config = dict(
    d_model=768,
    positions='rope',
    parallel_block=True,
    lr=0.00526,
    seq_len=1024,
)
Each number is 50 + 10 x the weight over its row's rms, rounded and kept within 0 to 99. Layers, rows and columns count from 0. The size before them is the row's rms in percent of the matrix's.

# layer 7 MLP up, 3072x768, rms 0.0541, rows 2213-2267, columns 256-383
103:53 33 37 39 37 43 47 66 46 61 42 46 57 41 34 52 42 46 49 35 36 36 58 49 32 25 35 40 67 47 42 45 52 57 45 44 62 56 47 58 68 37 46 39 56 53 51 47 44 58 41 36 48 52 50 48 37 59 47 50 40 51 34 33 50 34 50 40 47 49 49 59 35 59 55 47 42 53 39 44 56 46 54 51 38 38 53 59 67 45 60 46 46 73 52 41 46 43 46 42 49 70 45 56 42 64 45 72 48 26 40 49 56 61 41 43 38 39 63 60 70 50 45 64 58 72 34 45
100:58 38 43 53 47 37 67 54 37 49 53 43 41 65 66 52 50 46 53 46 34 49 56 39 46 43 54 60 44 47 56 46 45 64 26 41 53 54 50 66 49 44 47 57 40 48 54 47 43 41 67 47 46 54 57 56 37 79 56 65 53 45 51 57 39 50 49 74 65 62 37 56 43 57 65 44 61 26 45 53 58 64 55 55 62 30 75 53 57 54 47 52 53 43 66 65 52 58 50 42 70 47 47 43 53 45 66 53 58 51 68 46 51 56 56 54 40 54 50 73 61 37 50 62 42 49 33 42
095:44 59 74 59 48 59 49 49 60 61 49 62 37 50 56 58 49 51 58 55 44 26 59 35 61 51 64 36 53 37 57 50 59 38 47 66 67 47 59 51 51 40 49 57 66 58 25 47 59 52 57 49 46 43 31 50 62 58 58 51 58 55 61 59 54 55 60 56 53 38 39 31 50 49 48 46 37 58 39 50 43 47 60 57 37 47 37 56 34 60 43 48 32 56 57 52 47 55 34 53 41 63 50 26 75 49 38 59 51 70 41 45 36 57 57 65 60 50 62 57 48 40 46 39 58 44 29 36
102:40 67 46 53 54 40 60 48 53 42 71 40 66 72 51 66 50 71 69 41 39 63 57 51 47 57 49 31 46 35 56 56 47 34 46 47 58 44 58 52 53 55 34 48 74 65 63 45 43 53 46 44 61 47 46 76 53 34 58 62 54 53 44 49 55 55 43 53 44 57 45 48 53 59 50 74 38 52 53 55 47 54 43 59 47 39 58 63 63 44 58 39 33 62 48 57 45 48 43 50 49 51 54 62 50 59 77 52 37 59 53 41 48 59 25 43 48 41 57 51 63 63 56 42 56 39 32 46
098:68 45 46 50 41 55 45 46 51 54 55 41 32 36 63 41 62 53 46 36 37 66 48 60 78 45 39 43 49 61 44 60 63 50 47 54 58 29 54 41 59 48 52 48 41 38 67 46 35 37 55 59 73 43 44 46 37 57 61 46 34 49 46 47 60 55 40 49 61 53 45 37 28 51 62 42 57 51 56 48 59 61 62 55 53 49 52 30 53 39 68 51 43 56 39 54 50 37 56 57 53 44 52 62 62 46 35 63 41 50 57 47 54 73 42 46 32 56 41 71 50 59 53 42 39 44 53 61
097:54 34 40 51 44 40 38 40 43 57 53 55 58 51 47 48 55 40 44 36 46 54 55 49 56 39 38 25 56 67 48 62 57 80 57 61 50 49 54 47 40 41 68 56 46 40 61 48 59 49 45 50 43 51 38 53 48 63 67 49 33 44 48 49 40 52 45 48 45 71 48 56 56 64 25 46 45 46 51 46 54 48 42 52 56 50 73 46 47 33 52 39 49 55 48 36 40 43 52 54 51 50 52 48 45 35 46 52 43 48 58 57 50 41 56 31 44 60 33 53 40 57 46 55 57 52 45 57
103:60 60 54 63 60 47 45 41 39 61 54 52 42 65 54 67 47 46 44 46 58 50 42 51 48 54 46 48 46 36 51 41 56 31 52 55 43 44 60 43 54 46 40 34 56 51 50 48 57 61 59 45 42 40 52 62 60 48 38 61 45 46 70 69 48 38 43 49 57 48 36 48 45 39 40 49 38 52 41 59 54 35 50 52 58 64 57 49 46 43 64 46 48 40 62 58 59 42 69 46 38 41 75 36 50 55 48 53 45 39 56 67 48 44 60 54 60 54 59 51 41 59 53 22 71 65 69 46
103:53 54 58 36 56 68 57 42 44 50 55 50 50 53 46 56 48 37 39 39 55 46 33 45 29 23 40 67 46 47 33 38 25 39 49 82 52 49 41 57 49 42 45 39 61 50 43 40 63 71 56 52 50 44 45 57 32 50 60 51 45 63 63 67 55 60 35 35 56 43 43 36 46 43 34 43 50 54 42 41 55 40 44 59 64 54 45 41 48 60 63 40 42 52 47 56 43 29 61 47 28 43 38 32 75 51 55 59 38 50 26 59 45 51 51 62 42 52 60 80 52 63 45 38 37 50 54 59
113:43 56 40 46 52 39 41 52 68 37 56 58 43 50 48 57 37 53 38 58 34 54 66 41 46 49 63 42 50 42 53 33 36 42 46 57 52 28 53 72 53 44 45 50 49 63 47 49 58 52 45 54 47 39 43 43 64 38 39 60 43 43 46 61 42 39 46 49 53 38 51 55 42 46 28 45 66 50 38 50 48 61 63 45 52 54 51 52 59 54 39 34 45 39 31 27 54 58 57 45 50 47 53 58 40 38 47 36 49 59 51 51 56 46 55 56 61 50 45 60 48 50 50 35 27 37 57 62
103:69 54 48 38 49 41 47 64 44 47 50 46 58 60 64 56 43 43 34 61 55 47 45 54 52 47 45 44 62 45 49 48 46 68 58 49 44 53 55 41 46 55 41 37 70 63 55 78 62 52 44 54 53 36 67 48 50 61 36 38 44 52 37 52 46 53 49 55 47 55 63 63 48 37 53 55 53 42 46 54 55 39 65 43 44 66 54 65 49 49 47 55 51 54 50 50 45 59 31 54 47 49 46 48 49 47 61 37 48 73 52 65 61 63 56 71 50 44 64 41 56 41 50 43 55 52 44 49
097:80 57 65 57 47 50 44 40 55 65 65 29 36 52 54 45 48 50 48 42 43 40 67 49 55 36 54 64 59 54 46 50 58 52 52 50 51 48 42 48 57 44 44 52 54 46 43 44 46 37 64 51 54 45 69 55 40 45 67 53 36 42 46 40 33 49 36 51 58 57 32 49 52 75 55 40 66 47 49 55 59 43 45 61 58 55 59 52 40 84 49 49 61 49 64 47 53 55 59 46 39 52 43 25 48 46 66 40 60 61 53 45 67 50 50 50 41 44 55 34 58 51 75 43 34 44 49 62
105:53 48 55 43 55 51 49 44 36 54 55 68 34 52 39 44 45 51 44 54 36 57 45 40 50 59 53 52 49 47 48 35 48 39 48 63 38 46 55 56 54 63 58 56 32 44 41 37 43 51 41 47 56 51 39 44 51 43 56 38 76 38 60 46 52 50 23 68 43 49 62 62 51 59 66 56 28 25 41 42 44 33 55 59 41 43 51 36 69 47 45 50 44 38 42 44 52 40 64 35 41 55 54 44 38 48 64 57 62 69 60 66 71 58 56 49 50 50 52 49 47 54 44 48 48 46 37 52
097:56 60 47 30 41 69 47 56 66 61 59 33 45 48 55 34 41 42 38 52 68 53 47 29 44 57 37 64 51 58 47 36 46 47 58 53 56 39 41 44 49 58 58 39 55 42 43 62 50 40 47 47 46 45 70 42 42 56 54 53 54 27 49 60 49 44 42 54 54 51 43 53 56 47 59 59 57 45 60 71 65 33 36 47 59 50 29 47 42 45 40 56 29 58 49 42 62 43 50 46 62 46 51 56 34 58 48 35 46 54 48 39 66 42 49 60 56 51 36 33 34 57 53 51 49 66 59 53
109:59 51 49 53 48 45 51 46 38 40 49 53 38 53 62 61 40 49 59 41 58 41 44 38 44 38 55 44 54 59 39 46 73 57 53 60 54 42 68 46 62 47 42 59 67 58 44 49 56 39 59 38 49 55 41 46 65 56 65 53 67 35 47 47 58 53 49 55 61 42 53 53 58 53 44 73 46 51 49 58 32 66 48 50 45 43 40 46 58 38 71 63 59 43 47 49 52 57 69 56 53 38 46 30 47 45 43 42 50 45 33 42 43 50 45 45 40 57 53 65 42 64 49 52 52 53 28 48
104:47 71 53 53 39 46 56 44 51 59 64 58 59 51 54 44 51 35 39 72 53 44 37 38 64 59 43 61 47 48 25 71 70 65 38 49 39 55 65 52 39 39 61 66 28 48 53 60 57 53 45 53 32 54 49 49 53 54 54 53 33 58 49 61 68 38 50 39 60 47 69 59 49 50 42 44 43 53 38 50 50 44 66 44 50 68 42 51 46 49 51 40 58 37 53 50 48 58 58 48 51 50 49 30 46 53 50 48 59 42 29 40 34 55 46 51 41 50 38 54 57 41 46 58 59 30 54 52
099:59 55 54 41 41 54 55 53 45 47 32 48 46 55 53 52 47 62 34 34 54 48 40 49 57 50 62 63 55 48 50 52 47 65 51 45 41 39 48 54 46 53 56 32 53 41 39 39 54 53 42 38 39 42 45 33 53 43 32 41 54 50 45 45 42 61 36 50 49 59 48 64 46 51 55 30 46 68 50 56 59 71 48 50 40 61 73 42 62 55 61 40 71 37 60 38 53 49 53 50 48 60 44 33 60 46 67 27 74 53 55 55 44 28 49 42 48 52 60 33 48 55 69 56 77 52 53 48
098:49 66 44 62 56 75 49 50 40 65 51 44 62 47 50 47 40 48 66 63 53 41 52 59 28 48 52 55 44 49 49 31 51 42 49 42 42 62 62 43 45 41 31 68 59 35 58 51 39 56 46 72 48 46 65 64 53 43 64 65 38 47 58 50 53 43 37 54 55 48 54 58 36 45 40 29 50 59 50 58 42 62 41 43 57 51 45 45 60 54 43 46 53 26 27 61 67 49 65 53 53 36 37 50 57 56 44 51 63 35 54 53 42 49 53 39 42 62 69 50 57 66 44 58 32 42 62 49
101:32 57 36 50 46 46 62 57 51 70 48 48 66 45 42 43 78 58 40 49 35 38 57 48 67 36 35 54 36 64 58 39 44 49 58 52 63 37 34 60 60 27 51 57 42 39 65 37 39 67 68 45 50 48 50 52 60 44 46 39 64 29 38 45 49 55 44 57 40 32 49 46 45 51 57 71 69 40 49 33 59 51 62 45 64 29 66 41 53 51 45 50 48 59 52 56 39 55 46 56 48 64 48 56 64 64 44 48 56 27 28 52 37 66 45 51 55 68 54 58 42 47 69 57 50 59 39 41
101:60 53 63 39 55 57 44 64 59 42 49 61 57 45 44 49 40 42 32 40 51 25 43 52 33 64 46 49 58 48 50 51 66 45 49 48 47 49 47 43 51 46 51 52 44 37 63 40 44 77 43 45 46 66 36 41 53 54 58 54 43 39 40 51 46 70 43 53 47 56 24 54 54 54 42 65 54 61 51 75 48 41 61 52 52 63 36 49 52 54 47 51 53 39 61 40 51 52 49 68 43 59 62 47 54 59 43 39 60 40 49 44 69 56 51 50 40 54 60 67 56 52 68 57 49 43 64 65
097:62 49 59 68 41 66 61 53 69 55 59 44 50 52 48 61 43 47 45 48 62 47 59 37 59 73 49 41 55 49 52 63 58 45 36 34 58 54 59 44 58 54 43 57 54 51 39 36 47 43 49 49 47 38 52 53 46 36 43 35 32 51 36 54 36 55 46 47 64 47 41 52 53 27 29 33 39 25 63 43 50 62 35 28 62 59 40 52 52 44 54 35 56 57 56 59 51 57 52 37 56 64 65 51 59 36 38 35 81 45 48 40 55 30 43 37 61 45 47 50 42 36 43 61 43 23 62 48
102:57 33 52 53 51 48 45 60 44 69 57 39 50 39 44 41 45 43 47 58 43 54 61 50 31 62 48 60 59 48 53 43 40 45 41 28 44 59 71 43 54 30 36 68 62 47 53 57 25 47 49 41 51 41 59 68 54 54 48 46 60 41 51 50 46 58 76 38 54 43 45 51 62 36 35 41 52 40 37 41 45 40 65 62 39 56 41 38 41 44 44 48 58 49 45 59 48 59 43 44 46 39 40 54 53 46 45 67 54 40 46 59 51 33 43 39 38 38 50 29 30 58 47 62 44 52 37 64
105:58 46 39 57 47 71 48 52 35 45 52 59 47 71 68 65 49 44 36 46 43 68 65 59 46 31 71 46 29 44 59 47 36 48 49 57 40 42 46 57 59 52 56 51 51 40 59 58 53 40 45 71 38 46 56 54 38 53 45 44 41 37 37 36 46 46 49 63 45 48 29 60 56 37 59 50 42 58 48 29 39 36 50 51 49 56 61 35 56 47 42 66 47 50 43 51 49 57 41 53 42 53 50 47 47 63 40 39 44 35 44 42 57 56 36 54 65 42 41 68 56 26 59 33 29 52 58 49
097:44 44 65 67 48 54 42 39 47 60 54 75 36 51 50 35 49 43 69 57 48 44 50 27 54 51 36 48 34 64 50 62 45 55 55 52 45 48 51 28 29 61 66 47 37 43 57 64 49 48 50 57 61 52 55 50 41 62 53 46 38 58 36 50 33 44 55 39 59 54 34 66 63 54 61 38 48 39 37 48 66 52 65 55 31 53 45 55 46 45 34 44 30 44 50 42 38 43 52 55 49 33 60 47 61 61 46 62 63 50 53 34 48 49 44 41 49 29 68 43 61 41 51 47 60 62 51 52
099:56 72 60 59 51 63 54 48 48 59 42 67 49 45 71 42 37 49 63 53 55 53 45 53 49 45 57 60 40 52 49 51 39 58 49 58 52 45 44 52 45 37 48 41 57 25 57 40 56 45 64 64 51 39 53 36 39 56 45 49 58 49 51 52 47 32 42 54 49 53 53 41 71 51 66 48 32 60 57 51 56 57 53 40 49 58 35 46 59 54 54 51 47 57 53 61 64 50 46 56 63 46 46 62 53 64 44 42 60 38 68 64 44 55 47 50 54 59 52 64 40 51 59 43 56 45 56 61
095:66 55 45 40 65 66 39 46 35 37 63 45 43 55 43 64 49 54 57 62 56 55 57 23 46 46 37 48 27 48 37 58 52 68 57 56 42 67 54 26 45 37 48 58 67 44 38 40 52 55 35 32 44 53 56 45 68 48 55 45 35 44 50 40 58 44 43 54 34 47 62 53 44 38 60 44 64 53 57 45 45 60 61 39 49 51 37 39 43 38 54 61 29 44 44 61 50 58 48 51 60 47 50 35 52 68 48 36 52 42 55 38 34 63 58 42 40 40 53 56 68 50 52 65 43 49 49 65
101:48 36 57 50 41 75 63 33 42 31 56 46 60 60 57 47 53 58 39 71 43 49 38 58 49 59 36 41 41 44 66 37 52 52 46 70 23 58 54 51 44 51 33 54 45 65 39 54 55 37 48 44 53 60 44 44 62 74 36 54 53 39 57 54 38 64 47 57 55 47 46 56 53 42 35 66 41 27 55 28 43 39 48 53 63 47 54 50 52 56 61 47 54 46 44 44 39 57 40 59 51 52 39 59 54 47 58 50 40 43 59 44 48 46 45 41 34 63 49 37 57 52 40 68 52 47 60 62
096:37 56 67 41 48 57 45 49 51 57 41 69 56 56 49 55 60 53 57 60 42 28 50 63 50 56 52 50 44 51 63 57 47 52 44 40 58 62 68 59 70 38 60 65 61 66 48 57 40 57 55 37 48 62 61 57 44 53 30 38 38 48 66 45 39 57 67 37 44 56 47 53 35 54 36 54 34 37 44 46 61 51 65 58 46 50 57 45 41 46 48 42 71 43 65 51 60 43 46 55 37 32 51 37 60 50 55 41 34 45 71 68 51 34 53 59 54 52 52 62 56 57 61 41 40 39 47 48
098:28 53 38 67 46 32 48 40 35 45 43 57 46 44 37 52 53 56 36 34 51 53 59 37 45 60 49 65 63 55 64 65 54 54 58 58 42 51 47 43 41 65 46 53 43 51 47 41 59 50 51 39 52 27 33 56 51 46 54 57 54 54 59 42 54 35 40 61 60 49 79 46 36 30 63 57 32 71 39 44 57 51 51 40 55 65 60 34 52 29 40 52 48 58 41 38 49 54 40 61 62 57 43 60 46 43 57 35 52 57 46 48 58 67 36 79 32 45 40 52 55 43 64 53 71 30 44 55
096:68 52 34 58 54 45 66 34 56 59 54 62 50 38 41 54 70 62 51 61 42 61 36 52 48 37 26 36 26 46 36 37 61 66 47 47 49 43 58 47 36 36 45 55 49 40 50 47 41 58 47 47 51 48 46 60 41 53 45 39 53 35 38 60 48 45 58 38 46 43 45 40 36 62 40 48 63 38 45 57 67 59 63 55 54 48 62 52 55 42 64 48 53 58 30 41 52 48 31 67 54 57 41 56 45 49 35 65 61 65 47 57 44 59 32 50 55 54 35 50 40 61 32 49 65 48 62 45
099:46 46 55 58 34 55 27 36 76 60 66 47 66 45 42 63 41 59 54 40 51 44 62 79 34 59 49 41 39 53 57 42 55 45 60 57 55 31 53 50 59 45 52 48 67 55 30 35 64 54 51 43 54 53 51 49 47 39 44 60 52 47 40 37 42 57 41 64 66 54 41 24 50 44 55 45 43 59 52 52 46 63 62 32 58 53 49 55 57 54 53 51 46 34 54 64 56 32 59 36 54 50 50 40 39 63 65 40 49 55 56 53 45 49 38 64 71 35 43 61 65 72 52 48 71 35 70 52
101:68 47 56 38 53 51 48 52 53 44 41 65 49 60 54 34 52 56 71 45 48 39 48 55 52 48 60 35 39 54 62 43 48 41 44 58 40 51 52 42 65 54 34 29 57 28 31 53 37 45 48 36 53 58 56 53 44 48 43 46 49 58 67 46 48 51 57 61 58 42 46 55 43 56 63 40 37 50 73 51 56 63 48 57 67 38 39 49 58 47 41 48 41 49 32 69 56 65 41 43 51 50 55 55 45 51 59 63 52 25 42 39 55 52 47 36 41 47 56 54 50 58 59 36 50 48 66 56
099:37 44 46 61 38 22 54 42 41 49 49 52 41 43 44 63 53 37 49 56 38 48 55 70 52 47 69 56 62 40 60 35 44 51 58 57 66 60 62 60 52 51 61 50 63 32 33 44 65 48 57 44 44 42 46 24 48 58 62 38 54 47 43 56 58 47 54 61 54 54 56 38 51 45 59 55 62 45 52 60 48 52 55 40 48 70 28 61 43 54 61 49 56 53 60 50 30 56 32 52 47 37 46 36 28 29 34 43 41 40 53 59 42 42 25 40 43 42 58 44 55 47 62 60 51 43 39 53
102:74 56 56 54 64 68 67 48 52 52 52 38 27 57 51 49 41 50 60 67 38 36 46 50 46 49 55 45 56 65 55 68 51 49 54 40 55 49 42 60 41 56 44 47 35 51 43 36 50 58 38 47 38 59 46 65 59 69 43 59 35 44 35 61 55 44 44 36 51 54 57 56 47 49 49 49 56 53 54 48 43 57 54 55 58 54 41 57 56 67 38 37 48 45 32 48 54 55 38 52 53 63 72 56 42 52 39 49 53 37 31 49 63 67 50 63 44 51 47 76 44 37 69 48 40 54 56 38
101:48 58 51 44 55 61 58 41 37 54 30 54 36 49 48 49 53 45 28 54 52 59 53 62 62 38 53 33 55 67 55 51 60 51 52 54 47 60 66 53 36 51 57 54 59 51 52 61 48 47 38 46 35 45 44 55 47 60 39 62 63 53 54 55 63 60 60 53 59 69 56 33 54 40 57 51 41 52 59 53 54 45 71 44 45 46 48 62 51 51 65 46 51 19 45 47 52 51 46 45 50 55 61 43 21 62 49 58 61 54 65 61 45 42 42 54 57 43 58 41 56 63 44 63 44 41 50 30
090:52 58 40 58 55 36 73 59 47 45 61 47 56 44 60 52 44 42 52 50 38 48 55 37 51 71 41 53 32 56 40 51 37 29 62 43 56 65 56 48 46 71 40 60 45 72 44 64 49 38 35 53 48 63 65 57 62 48 42 38 42 29 42 36 68 59 55 51 43 43 51 34 62 63 64 54 61 60 54 50 59 48 46 36 51 65 41 55 42 62 33 53 52 54 52 44 63 43 51 36 46 53 43 51 56 38 58 54 53 43 50 60 43 40 39 58 47 40 44 60 49 50 44 39 47 61 46 46
100:51 57 59 53 43 51 68 39 35 49 65 44 32 59 39 51 44 48 61 47 40 61 44 58 50 60 45 56 47 50 65 38 56 56 43 56 54 54 56 53 57 68 53 52 48 36 51 41 59 59 44 46 54 42 50 48 58 46 65 48 40 55 56 47 35 46 41 25 46 30 44 59 45 47 40 42 54 42 60 55 70 54 36 58 62 45 48 40 47 41 45 62 46 42 47 40 62 36 60 52 58 48 38 35 50 60 56 46 36 71 34 55 44 29 41 54 69 53 32 48 46 40 35 47 43 55 51 55
102:50 51 46 46 48 51 41 50 51 53 56 43 62 33 49 42 40 27 57 61 38 44 67 66 54 49 28 44 54 41 63 56 47 46 42 61 42 39 44 52 43 45 44 56 44 55 41 58 50 55 46 50 57 52 44 60 63 54 72 47 35 45 52 51 49 45 57 48 49 53 63 52 51 46 69 55 51 56 55 44 52 64 58 63 62 53 44 63 58 49 49 46 36 43 40 56 47 58 53 72 46 55 65 43 45 40 65 49 53 48 67 55 39 67 57 62 56 58 48 54 44 48 47 53 43 51 34 60
097:66 65 55 69 52 43 42 46 61 52 47 58 46 56 54 49 32 53 55 52 45 42 33 39 50 52 50 47 53 44 69 47 48 42 53 35 56 48 54 38 54 47 41 48 43 59 50 32 50 33 74 79 39 36 62 35 43 33 69 52 43 43 37 54 45 62 45 69 50 48 54 54 44 55 37 46 39 64 28 35 49 57 57 49 45 50 54 53 53 54 51 29 40 71 50 40 43 72 43 55 46 59 35 42 62 52 36 47 43 58 53 49 39 41 57 71 44 50 42 60 45 43 51 42 44 36 43 53
100:35 44 41 69 38 55 63 52 42 60 45 42 45 44 39 67 74 51 60 48 56 63 52 58 31 64 47 41 43 59 48 50 55 57 41 47 46 44 63 62 41 54 59 44 61 44 48 45 40 54 51 59 48 54 49 45 23 56 51 43 60 57 62 72 61 50 57 35 46 57 41 32 51 47 52 56 63 48 32 69 38 60 43 62 42 55 47 35 37 51 65 56 66 47 32 45 49 60 43 55 35 36 40 45 31 61 56 40 49 51 40 25 49 52 56 68 54 53 54 44 46 52 45 44 49 35 67 47
099:47 43 53 56 61 55 51 66 42 54 27 50 64 46 44 32 57 41 48 56 61 44 47 55 57 41 60 58 43 53 48 66 63 67 57 45 36 45 53 34 59 54 47 48 55 39 53 66 46 43 68 66 50 52 38 57 37 44 61 59 52 45 60 58 42 50 32 40 57 43 56 80 45 51 33 48 50 53 35 48 46 40 43 55 44 35 48 58 40 61 54 60 41 67 74 52 37 32 56 48 49 41 44 52 51 45 64 46 61 42 73 57 64 65 51 51 68 46 56 30 42 35 53 34 41 63 56 39
098:54 39 54 45 34 61 53 41 51 61 42 62 47 44 44 41 42 41 38 61 40 60 49 64 52 46 60 60 64 53 45 53 61 67 58 49 61 55 38 53 49 51 46 49 40 61 58 54 49 43 75 34 49 43 55 59 58 56 40 41 44 52 51 60 37 50 57 40 50 60 42 60 48 47 57 42 52 51 44 64 60 34 63 55 57 48 52 69 31 44 52 43 52 52 43 45 47 37 49 67 40 43 46 59 41 62 55 57 49 65 54 41 49 43 52 48 48 60 35 44 48 45 44 36 41 39 54 66
099:34 41 45 65 44 40 68 44 39 38 57 32 40 44 37 39 59 49 56 66 49 54 63 55 58 49 57 45 61 63 51 43 39 29 49 36 49 42 38 42 59 46 51 39 53 47 33 33 60 42 63 55 45 48 53 58 52 58 64 59 64 55 51 50 55 54 50 62 47 56 43 55 33 40 42 39 32 57 57 51 50 55 58 50 50 61 66 67 43 39 45 48 35 50 43 41 55 45 51 52 54 56 60 44 49 64 47 48 63 55 60 60 65 39 45 52 67 50 45 65 51 55 51 46 42 58 55 62
099:50 42 45 52 44 47 54 49 39 38 52 45 58 47 41 39 43 49 64 38 66 52 67 52 56 56 54 53 46 41 26 51 53 52 52 54 51 78 68 51 62 50 56 38 37 70 52 37 32 51 44 28 45 44 48 59 48 46 40 37 36 46 54 46 53 42 65 48 54 41 45 50 62 58 41 40 36 37 34 37 45 53 56 36 57 63 56 31 47 57 56 54 47 72 68 52 51 35 32 39 63 64 35 39 53 43 61 57 73 66 45 45 53 57 39 44 68 57 61 61 37 55 55 55 58 63 66 46
097:48 47 61 64 43 49 57 63 41 49 66 55 43 69 50 44 27 47 45 46 55 53 40 62 62 35 52 43 61 36 46 70 49 37 64 71 55 62 63 56 49 51 48 37 45 48 48 69 26 50 40 48 63 46 56 63 63 67 55 39 58 54 50 56 48 63 60 49 35 54 33 62 42 55 52 53 42 38 35 59 58 58 36 36 62 46 73 51 50 53 53 50 37 37 39 39 58 49 38 51 59 50 36 58 44 43 38 58 43 86 51 41 63 57 48 45 55 65 70 37 40 49 44 52 53 37 54 58
099:50 33 51 37 44 64 52 56 50 40 40 54 53 63 40 55 47 36 51 38 50 42 59 58 41 42 40 52 69 43 51 35 56 47 44 40 59 46 57 50 61 59 57 51 45 58 54 54 62 39 66 39 56 39 33 58 56 42 54 63 44 31 51 42 39 48 53 50 42 66 55 54 43 31 44 54 53 48 56 58 53 37 62 50 53 58 63 66 64 39 44 48 53 51 46 56 39 38 43 47 43 50 51 51 61 52 42 61 39 39 50 52 71 54 62 55 42 49 68 47 65 54 43 44 61 58 61 38
101:44 34 56 50 43 40 39 53 59 40 45 54 49 45 47 46 57 43 45 60 47 56 51 34 51 54 46 48 51 50 48 46 57 51 47 42 56 50 51 70 50 58 45 34 36 42 41 50 48 56 38 53 49 37 47 40 47 50 55 35 39 51 53 42 44 56 43 43 59 67 38 43 59 38 38 35 49 62 44 54 65 41 59 47 51 54 57 57 64 38 51 41 39 50 44 50 54 55 52 63 55 37 61 46 51 67 47 55 34 33 37 64 41 32 45 38 35 51 47 40 53 44 48 47 62 50 49 46
099:49 56 43 67 28 26 59 39 45 46 49 47 40 50 53 51 52 42 53 40 50 53 48 38 47 65 67 48 63 48 53 37 77 41 37 45 54 49 41 55 55 56 46 41 61 38 47 49 72 46 63 43 56 42 54 54 61 51 55 66 52 52 41 59 78 59 51 37 48 56 49 39 45 36 66 57 49 33 60 70 46 31 56 44 49 41 38 50 51 33 48 39 38 56 54 40 57 67 49 50 40 43 39 51 56 52 48 52 52 55 42 46 61 53 53 47 54 53 64 59 42 40 48 48 55 55 64 47
096:57 48 54 62 44 47 55 35 58 55 44 34 33 43 68 59 35 38 59 57 39 59 53 55 49 38 63 40 61 51 50 50 70 40 60 52 55 55 61 41 48 48 64 39 38 44 37 48 45 54 52 46 47 51 52 51 52 39 32 46 52 70 56 41 51 49 42 41 52 61 58 50 49 59 34 37 41 65 66 62 37 72 45 57 58 53 41 39 47 38 36 41 61 61 40 43 47 62 27 55 63 47 69 51 52 60 50 58 47 51 50 54 45 52 57 71 50 42 46 69 62 63 53 48 43 60 50 60
100:38 43 58 67 50 57 58 44 61 57 42 37 50 47 46 50 50 58 59 43 64 43 51 53 51 73 23 56 54 55 55 55 55 38 50 35 60 56 53 64 45 37 46 22 37 46 69 34 46 48 49 41 58 34 66 54 54 63 47 60 80 38 51 55 55 76 39 52 52 54 70 50 51 46 59 53 59 37 42 49 51 44 45 69 64 46 57 45 50 55 44 59 64 49 50 42 50 53 57 47 47 50 59 50 44 45 43 53 52 38 50 27 31 63 48 42 48 37 41 41 45 47 42 43 48 53 24 48
095:54 40 36 36 51 55 41 51 45 47 50 58 55 64 45 55 59 46 61 46 36 49 48 55 61 71 65 43 51 40 46 44 47 46 57 49 46 39 51 53 62 36 51 50 51 38 35 50 50 26 45 44 60 55 32 51 42 53 25 60 48 64 61 53 63 49 49 54 60 34 65 63 57 27 42 38 34 55 64 40 49 49 56 62 49 56 44 56 49 61 65 49 21 51 57 47 54 40 43 56 58 58 48 54 50 64 50 51 59 48 42 40 29 50 48 57 48 34 46 58 47 45 56 41 45 46 53 55
102:55 45 43 41 24 44 53 36 33 44 45 57 46 43 68 44 35 63 64 42 58 61 31 34 42 56 45 50 40 43 62 52 73 47 65 37 58 37 60 50 46 47 50 43 53 51 46 46 53 52 39 68 57 36 46 54 60 73 59 56 43 44 49 47 54 36 55 26 52 42 70 58 74 49 62 61 52 35 57 41 33 69 49 39 48 67 47 57 36 60 61 59 41 41 61 53 51 65 48 39 57 64 57 47 36 55 43 33 40 40 37 48 57 44 59 46 54 70 49 75 60 55 55 64 40 60 47 56
101:61 52 42 39 55 42 37 49 62 44 46 41 34 61 48 44 56 63 52 53 53 47 50 52 62 42 53 60 50 42 36 48 36 54 44 45 65 63 48 31 50 37 54 67 60 48 46 52 38 54 67 54 48 50 52 53 45 57 59 48 54 50 53 52 74 34 47 46 56 58 47 62 54 58 54 42 48 54 57 50 45 37 50 40 44 36 51 55 45 46 56 63 51 50 35 43 53 54 56 47 54 44 51 62 31 55 48 49 46 74 45 58 46 54 58 45 50 36 46 73 56 47 46 45 46 48 47 68
100:44 43 48 58 40 50 52 43 50 52 57 43 51 48 49 43 34 75 47 59 59 52 59 46 44 50 60 42 52 46 54 47 59 54 48 51 61 46 37 52 52 39 61 37 52 50 45 48 47 49 70 54 75 46 58 60 55 54 48 61 45 41 54 58 51 42 34 52 39 66 48 60 61 47 55 18 33 63 47 39 43 60 58 39 62 45 50 55 47 67 33 44 59 47 55 33 46 59 48 42 47 56 30 55 39 51 36 44 61 35 54 51 43 53 23 55 45 54 45 48 46 58 46 56 46 42 42 36
104:42 42 56 49 51 37 58 60 26 40 44 57 21 51 57 32 40 59 51 39 35 62 35 61 49 61 44 40 49 46 52 48 63 57 59 34 65 57 61 60 51 59 28 43 54 45 49 39 49 30 54 57 49 61 43 47 63 49 53 45 61 49 55 49 47 56 77 60 51 56 56 63 46 46 50 51 56 45 51 54 27 40 55 57 39 63 25 40 64 45 44 46 60 57 62 38 48 47 61 66 29 65 64 45 51 45 63 59 47 59 50 31 42 44 54 53 50 57 47 47 81 48 65 53 51 38 48 66
102:53 58 49 49 53 59 57 42 46 32 59 49 55 50 33 64 60 57 49 39 56 44 40 46 52 51 41 44 68 61 45 50 59 61 47 39 35 49 50 58 42 55 59 50 36 55 33 56 48 62 55 21 46 61 28 58 37 34 64 43 40 53 41 43 34 50 51 65 42 25 45 43 50 64 61 38 38 46 54 61 69 64 55 42 61 50 74 62 44 39 51 46 59 47 51 62 70 41 48 42 47 53 40 33 54 46 36 73 53 40 38 43 70 41 53 48 59 48 63 32 69 46 39 53 49 54 61 54